{"hidden_size": 384, "init_std_qkv": 0.0441, "max_grad_norm": 1.0, "batch_tokens": 32768, "doc_mask": true, "train_tokens": 333400000}
Each number is 128 + 32 x the weight over its row's rms, rounded and kept within 0 to 255. Layers, rows and columns count from 0. The size above them is the row's rms in percent of the matrix's.

# layer 6 MLP gate, 1024x384, rms 0.0567, rows 515-545, columns 192-223
size [100  95 105  99 103 102 103  98  99 105  95 100 101 105 105  98  97  92  99 105 105  89  96  97  94  96 103  93  98 101  88]
[[141 150 158 139 141 109 135  99 168 146 109 107  91  79 120 107 130  94 121 140  84 138  87 153 161 117 136 101 102 174 101 147]
 [169 104 149 163 144 109 164 125 170 179 185 126 146  61 103 123 105 127  68 130 136 132 119 135 147 140  97 130 113 134 132 164]
 [101  96 103 146 123  94 138 119 124 115 153  59 144 117 132 152  60 124 129 151 133 140 135 104 181 118  74 137 175 144 124 151]
 [126 143 131 158 135 103 112 148  94 157  80 146 142 106  68 124 128  88 128 112  89  71 125  58  53 104 150 120 135 144 121  43]
 [ 50 155 135 163 101 142  73 145 112 138 148 114 141 130 152  99 118 158 163 136  98 105 176 148 117 166  86  56  91 101 135 100]
 [ 74  77  79  83 166  86  81 154 170 153 154 117 192  95 113 109 151 101  74 119 155 100 155 172 193 109 129 108 133  72 182 133]
 [115  81 136 185 132  86 152 132 124 111 141 154 125  69  87 160 139 140 199  98 103  87 131 151 103  95 118 169 156 160 172 160]
 [191 154  95 147 124 132 153 166 125 104 137 120 123 107 118  32 122 143 100 115 104  85 154 165 126 107 109 167 117 121 185 137]
 [199 135  89 130 170  96 105 147 132 106 136 135 128  80 114 131 108 155 147 112  45 161 114 154 183 105 116 169 132 102 133 125]
 [ 94  87 112 155 164 163 148  99  78 111 176 119 101 126 139 152 120 226 110 116 119 114 142  97 139 162 148 135 177 143 116  94]
 [ 88 164 137 152 104 119 110 150 113 132 184 142 126 110 174 135 101  95  75 174 123 154 144 179  93 164 129 151 156 123 118  85]
 [149 101  67  82 163 135  92 158 155 145  93  48  96 108 118 103 160  99 146  81  60  62  96 174 133  81 137 125 155  75  61 115]
 [108 108 163 184 176 109 144  83  96 165 125 109 120 112 128  61 174 171 105  91 125  68 143 172 165 187  64 119 159 133 154 152]
 [158 111 136  90 170 108 105  92 165 189 109 108 110  92 124 135 136 115 193 123 164  96 166 103  99  91 151 163 131 147 158  93]
 [100 146 101 189 122 151 163 103 123 183 150 159 149  70 131 154 157 121 123 118  90  79 137 111 136 101 110 144  53 134 163 110]
 [143 121 107 105 155 120 110 131 118 159 121 104  96 123 160 155 102 122 155  72  96 125 169  89  76 113 127 113 125  55 169 191]
 [ 98 167 120 149 148  73 124 129 122 175 181 148 129  81  94 160  91 146  97 169  80 115  75 189 129 117 162 109 123 167 172 115]
 [152 143 147 118 169 119 141  74 133 156 119 133 152 100  87 144 104 149  73  91 129 127  30 102 124 148 120 130 126 121 118  80]
 [158 139 124 170 117  78 116 128  95 163 141 123  85 154 122 140 167 119 131  85 127 123 136 152 121 141 150 143 112 117  79 133]
 [103 142 155 170 172 123 204 131 106 164 116 171 152 111 128 185 180 147 110  71 146  79 141  97 116 151  52  86 114  67 145 123]
 [197 164  81 112 163  82 114  92  76 175 176 136 126  39 163 153 107 156 129  81 168  98 121 108 139 115  98 208 124 131 165 108]
 [121 113 118  80 130  80 149 130 145 182 168 186  82  80 116 112 161 159 156  75  76 137 180 156 125 141 178 108 137 129 145  93]
 [133 157 104  94 155 104 107 110 125  88 131 132 140 170 118  98 160 109 123  93 132 124 179 149 187  54 141 122 100 144  84 137]
 [106 171  97 157 149 116 107 160 101 129  90 155  78  98 164 100 154 177 136  65  76  97 134 162 117 143 123  97 123  61  89 134]
 [ 99 137 111 163 139 126  86 140 104 128 153 151  85 110  81 125 146 130 120  80  99 157 110 113 110 113 128 160 154 139 137 138]
 [154 159 118 132  63 118 131 146 109 120 151 143 133 145 114 124 141 108 119 156  96 147 112 128 154 151 129 128 166  96 131 148]
 [135 150 109 126 165  95 139 164  97  81 118 112 146  54 137 142 109 148 126 133 108  58 157 105 181  70 129 159 130 113 126 152]
 [110 149 116  98 161 105  68 140 160 149 182 154 149 132 136 103 110  78  84 104 179  57 105 126 166 149 121 119 108 124  86  51]
 [ 74  80  98 148 155 123 138 165  94 138 175 122 133 112 124 148  91 127 137  82 147  80 118 159 193 111  81 117 125 190  79 172]
 [ 64 130 193 154  80 122 177 142 143 117 176 125 108  90  99 141 124 144  87 150  88 123  62 146 118 145 134 109  97 157 172 120]
 [151 179 130 125 166 131 162 161 103  87 118 155  89  97  94 117 124  70 111 109 136 148 136 150 124 113 128 179 143 112 120 142]]
# layer 6 MLP up, 1024x384, rms 0.0523, rows 515-545, columns 192-223
size [ 99 101 103 104 108 103 106  95  94 107  97 102 100 110 102  95  99  89  95 103 107  98 103  99 100  97 104  96 103  93 101]
[[168 110  75 150 172 100  89 104 117 100  69 152 142 149 139 141 151 110 186 156 124 139 109 129  65 139 138 139  93  87  89 123]
 [130 141 160 148 182 159 125 131 130 134 143 126 183 161  85 133 146  92 122 145  88 162 124 159  75 147 146  67 156 154 124 134]
 [ 96  88 142 184 156 142 167 125 104 151 152  74  84 116 147 115 157  93 146 155 141 165 116  97  92 150 132 145  83 148 125  92]
 [123 113  74 162 136 118 142 138 152 111 102 183 148 130 106 108 116 169 168 127 143  88 108 171 169 129 106 138 171 125 132 122]
 [ 96  69 133 118 205 170  94 116 160  89  97  96 108 124 185 146 121 145 127 123 118  89 134 153 106 172 179 144  88 176 102  95]
 [122 160 129 106 138  96 130 154 182 148 172 129 156 105 168 126 131 113 174 136 105 128  80 123 108  77 132 179 180 127  62  62]
 [ 63 143 146 178  84  86 180 158 126 162 129 149  99 114 131 121 102 114 136  91 145  97  92 145 153 178 141 141 131 150  99 112]
 [137 142 160 131 111 126 110 150 136 136  79 166 155 128 150 161 122 172 146 182 114 115 117 114 119 137 126  88 149 108 172 169]
 [170 214 156 115 129 108 104 137 163 146 120 103  81 101 143 158 151 135 147 134 127 147 127  85 127  76 118 136  42  96 136 110]
 [129 192 133  87 121 152 149 181 107 114 128 125 135 119 150 181 130 154 155  95 147  81  80 123 150 112 136 107 102 114 156 108]
 [173 141 171 144  78 151  55  87 170 159 143 146 157  93 134 118 125 126 145 130 102  79  92  87 128 173 152 115  87 140 138 130]
 [ 86 142 153  74 132  93  87 138  53 132 114  96 170 134 148 108 242  69 144 129 174 129 142 116 127 111  71 120 117 145 112 101]
 [101 130 173 141 152 140 116 174  95  95 119 115  81 130 120  78 149 113 101 124 140 125 125 156 116  72 108 165 172 149 140 132]
 [103 117  62 114 142  55 112  92 156 155 141 142 128  79 193 130 162 119  87 161 112 173 124 143 141 118  99 172  68 113 130 178]
 [120 106 190  61  90 111 109 123 166 116 136 106 156 137 115  32 140 136 146 107 126 121 123 105 133 123  87 135 146  92 105 100]
 [185 115 140 117  84 157 190 114 171 170 140 187  89 127 199 177 153 142 123  65 130  93 179 116 163 105 127 142 169 162 100 120]
 [135 140 100 133  60 136 146  86 127 108 166 127 121 164 157 126 110  53  81 212 164 154 114 156 111 124 132  89 142 173  76 103]
 [ 79 170 147 150 127 130 153 128 139 186 101 100 104 133  99 136 183 112  36 124 147 114 127 135 105 130  98 149  98  76 126 113]
 [115 159 149  82  92  98 161 128 124 155 144 129 158 150 122 107 152 139 159 172 122  55  91 148 152 136 164 201 133 154 154 129]
 [126 160 119 159 190 181 134 160 133 141 169 143 109 148 137 128 144 116  94 153 121 106 153 130 132  92 142 102 168 161 139  99]
 [201 212 103 105 229 116 118  98 120 142 177 110 155 113 158 162 101 116  99 151 145 107 155 120  97 165 121 181 112 114 140 117]
 [177 134  91 152  93 139  72  92 133  98  95 136 131 148 108 193 159 132 160  93 173 109 168  98 179 135  76 142 108  97  98 157]
 [172 135 117 104 126 202 155 152 117 159 103 189 123 138 164 169 102 121 151 176 141 137 153 168  98 100 138 127 122 123  93 125]
 [131 131 103 100 100 121 118  81  88 123 135 161  89 107 149 137 155 133 182 142 107 128 115 108 102  91 114 115 109 126  69 126]
 [146 127 101 127 117  91 142 141  78 131 101 169 167 126 141  63 135 141 102 109 111 160  90 179 109  74  95 216 142 125 157  86]
 [107 133 116 155 137  94 110 138  77 121 103 178 127 146 182  85 150 177 154 130 155 155 129 120 203 138 163 128 177  89 172 161]
 [115 182 100 158 164 144 145 173 131 125 148 199  76 139 206 113 136  96 149 135 179 141 180 190 168 124  97 156 105  81 107  95]
 [ 66 120 102 120 152 110 131 121 151 124 143 169 120 140 109 126 127 139  61  50  83 155 142 106 130 126 132  48 174 105 120 102]
 [112 116 146 165  42 130 169 173 129 149 146 117 112 103 122 104 104  82  97 192 201 230  92 164  58 103 138  81 126 114 157 110]
 [181 146  43 161 161 141 104 156 185 139 125  91 122 100 136 111  75 112 147 139 114 140 160 132 161 118  67 113  98  99 120 131]
 [116 111 102 175 138 151 141 128  91 127 124 150 103 147 153  87 133 129 152  66 117 125 157 158 212 125 111 167 152 110  73 137]]
# layer 6 MLP down (transposed), 1024x384, rms 0.047, rows 515-545, columns 192-223
size [ 97 100 104 104 110 103 102  98  95 106  95 101 103 107 101  94  98  90  94 102 104  95 101  98  98  99 103  97 106  94  93]
[[116 144 145 114 179  94  97 113 116 161  66 110 112 179 114  98 129 119 119 149 148 143 128 158 146 129 100  86  90 143 104 139]
 [145 139  85 129 149 125 154 155  77  80 166 134 166 130 115  53  34 129 153  95 118 125 143 112  98  79 190 162 188 152 100 148]
 [166 102 119 135 117  91 120 147  90 121 106 150 129  92 169 160 153 193 159  96 160  80 121 140  97 147 144 127 130 117 111 192]
 [104 148 140 143 129 139 162 111 133  80 126  59 116 149 139 134 142 134 158 102 126 141 108 135 137 122 135  92 158 121 117 193]
 [168 125  81 153  77 156 113 129 164 185 155  99  97 219  96 103 100 184 110 105 103 162 142 160 166 157 145  98 178  81  97 117]
 [120 134  96 137 109 173  56 127 156 118 194 154 174 121 145  41  98 141 135 106 117 134 157 117 175 140 146 159  70 102 108 142]
 [ 85 154 107  92 197 113 129 202 103 151 126 128 160  70 135 147 131 145 124 152 123 126 132 168 156 145 145 217  93 141 187 117]
 [ 98 106 114  95 165 110  99 139 111 131  63 100 134 153 147 100 121  93 224 115 122 104 122  97  67  73  46 101  99 200 116 107]
 [167 148  44 116 159 164  72 164  94  77  86 158 130 108 140 179 159 111 170 150 125  66 192 113 149 123 125 162 109 114 120  91]
 [144 163  96 142 163 118 160 138 133  99 152 106 120 113 113 113 189  72 143 139 156 111  83  56 140 124 178  78  86 138 110 116]
 [127 144 140 120  76  88 138  93 123 132 171 159  98 177 137 125 113 159 119 142 112 155 108  64 131  56 186 142  85 113 143  87]
 [113 120 164 161  99 141  95 125 113 152 177 171 144 111 116 178 204  93 149 106 156  63 167 136 198 156  80 209 138 142  61  77]
 [139 174 118 153  77 147 152 129  74 158 123 127 172 112 144 155 136 129 135  80 150 141 154 172 160 165  92  92 103 127 136 145]
 [149 131 178 151 151 151 108 143 168 144 149 118 119 119 101 187 122  94 113 129 136 183 159  77 144 115 125 110 122 117  58 135]
 [128 190 123 114  91 100  78 139 163 142 114 155 140 121 146 117 144 121 137 123 115 109 106 141 136 117 150 156 136  47 123 188]
 [149 138 150  41 141 107 103 160 116 139 121 144 143 142 157 123 131 185 120  61 125  93 110 175 140 124 153 110 129 107 134 123]
 [ 80 138  91 199 144 131 173 141 144 164  82 126 123 167 162 160  85 155 122 154 136  98 106 165  88 152 113  70 197 115  80 172]
 [ 62 155 170 123 131 150 101 128 103 141 130 143 104 137 109 125 142 160 110 144  95 173 108 146 128 113 134 135 130 126 148 107]
 [167 132 127 115  98  70 136 142 127 104 176 126  97 133 104 135 175  91 124 126  96 148  99  94  47  88 142  95  47 159 111 127]
 [108 139 119 159  69 139 133 111 127 132 114  94 111 166 130 111  99 177 121  93 118  67 132  95 108 123 119 124 158 135 107 146]
 [ 59  81 174 125 148 124 139 140 157 174 144 152 154 178 158 120 135  89 104 138 155 155 156 142 136  77 151 122 193 127 160 127]
 [127 121 190 214 119 137 126 110 139 107 128 105 128 168 150 137 120 106 131 162 125  92 119 135  69 128  94 119 139 134 106 146]
 [143 125 153 121 119  69 141 132 179 153 127 176 133 149 167 121  86 177 176 159  93 127 158  81 124  61 128 143 172  72 110 142]
 [126 168 144 179 136 134 103 103 145 180 147 121 151 102 117 148 105 105 131 108 124 126 149 103 140 155 115 136 111 149 114 174]
 [ 89 139  83 119  94  95 117 165  88 132 123 110 107 200 108  94  99  81  54 137  96 142 136 163  56 135 201  90 186 173 175 151]
 [166 157 196 143 162  82 166 169 147 111 157 116 149 122 161  95 161  86 137 152 141 144 147 136 106 137  95 141 114 113  98  56]
 [111 137 106 108 174 191 124 106 119 144  67  92 126  89 137  40 177 131 109 123 152 142 150 150 121  60 110 129 121 106 137  69]
 [158 126 126 120 110 106 154 111 127 167  83  79 129 171 137 127  83 166 141 108 154 200 108 122 135  86 154 143 156 127 186 127]
 [202 137  79 151 116 197 128 167 129  78 114  68 105 132 111 120 134 172 141 105 105 159 107 146 135 120 187  76 183 136 144 132]
 [ 94 113 105 102 137 116 179 113  49 153 129  64 102  89 163 144  62 142 178 179  73 126 110 148 160  90 169 134 159 103 124 150]
 [133 144 203  70 130 118 100 129 179 139 105  82 173 184 142 132  92 135 100 172 111 156  87 108  79 138 162  77  99 151 164 103]]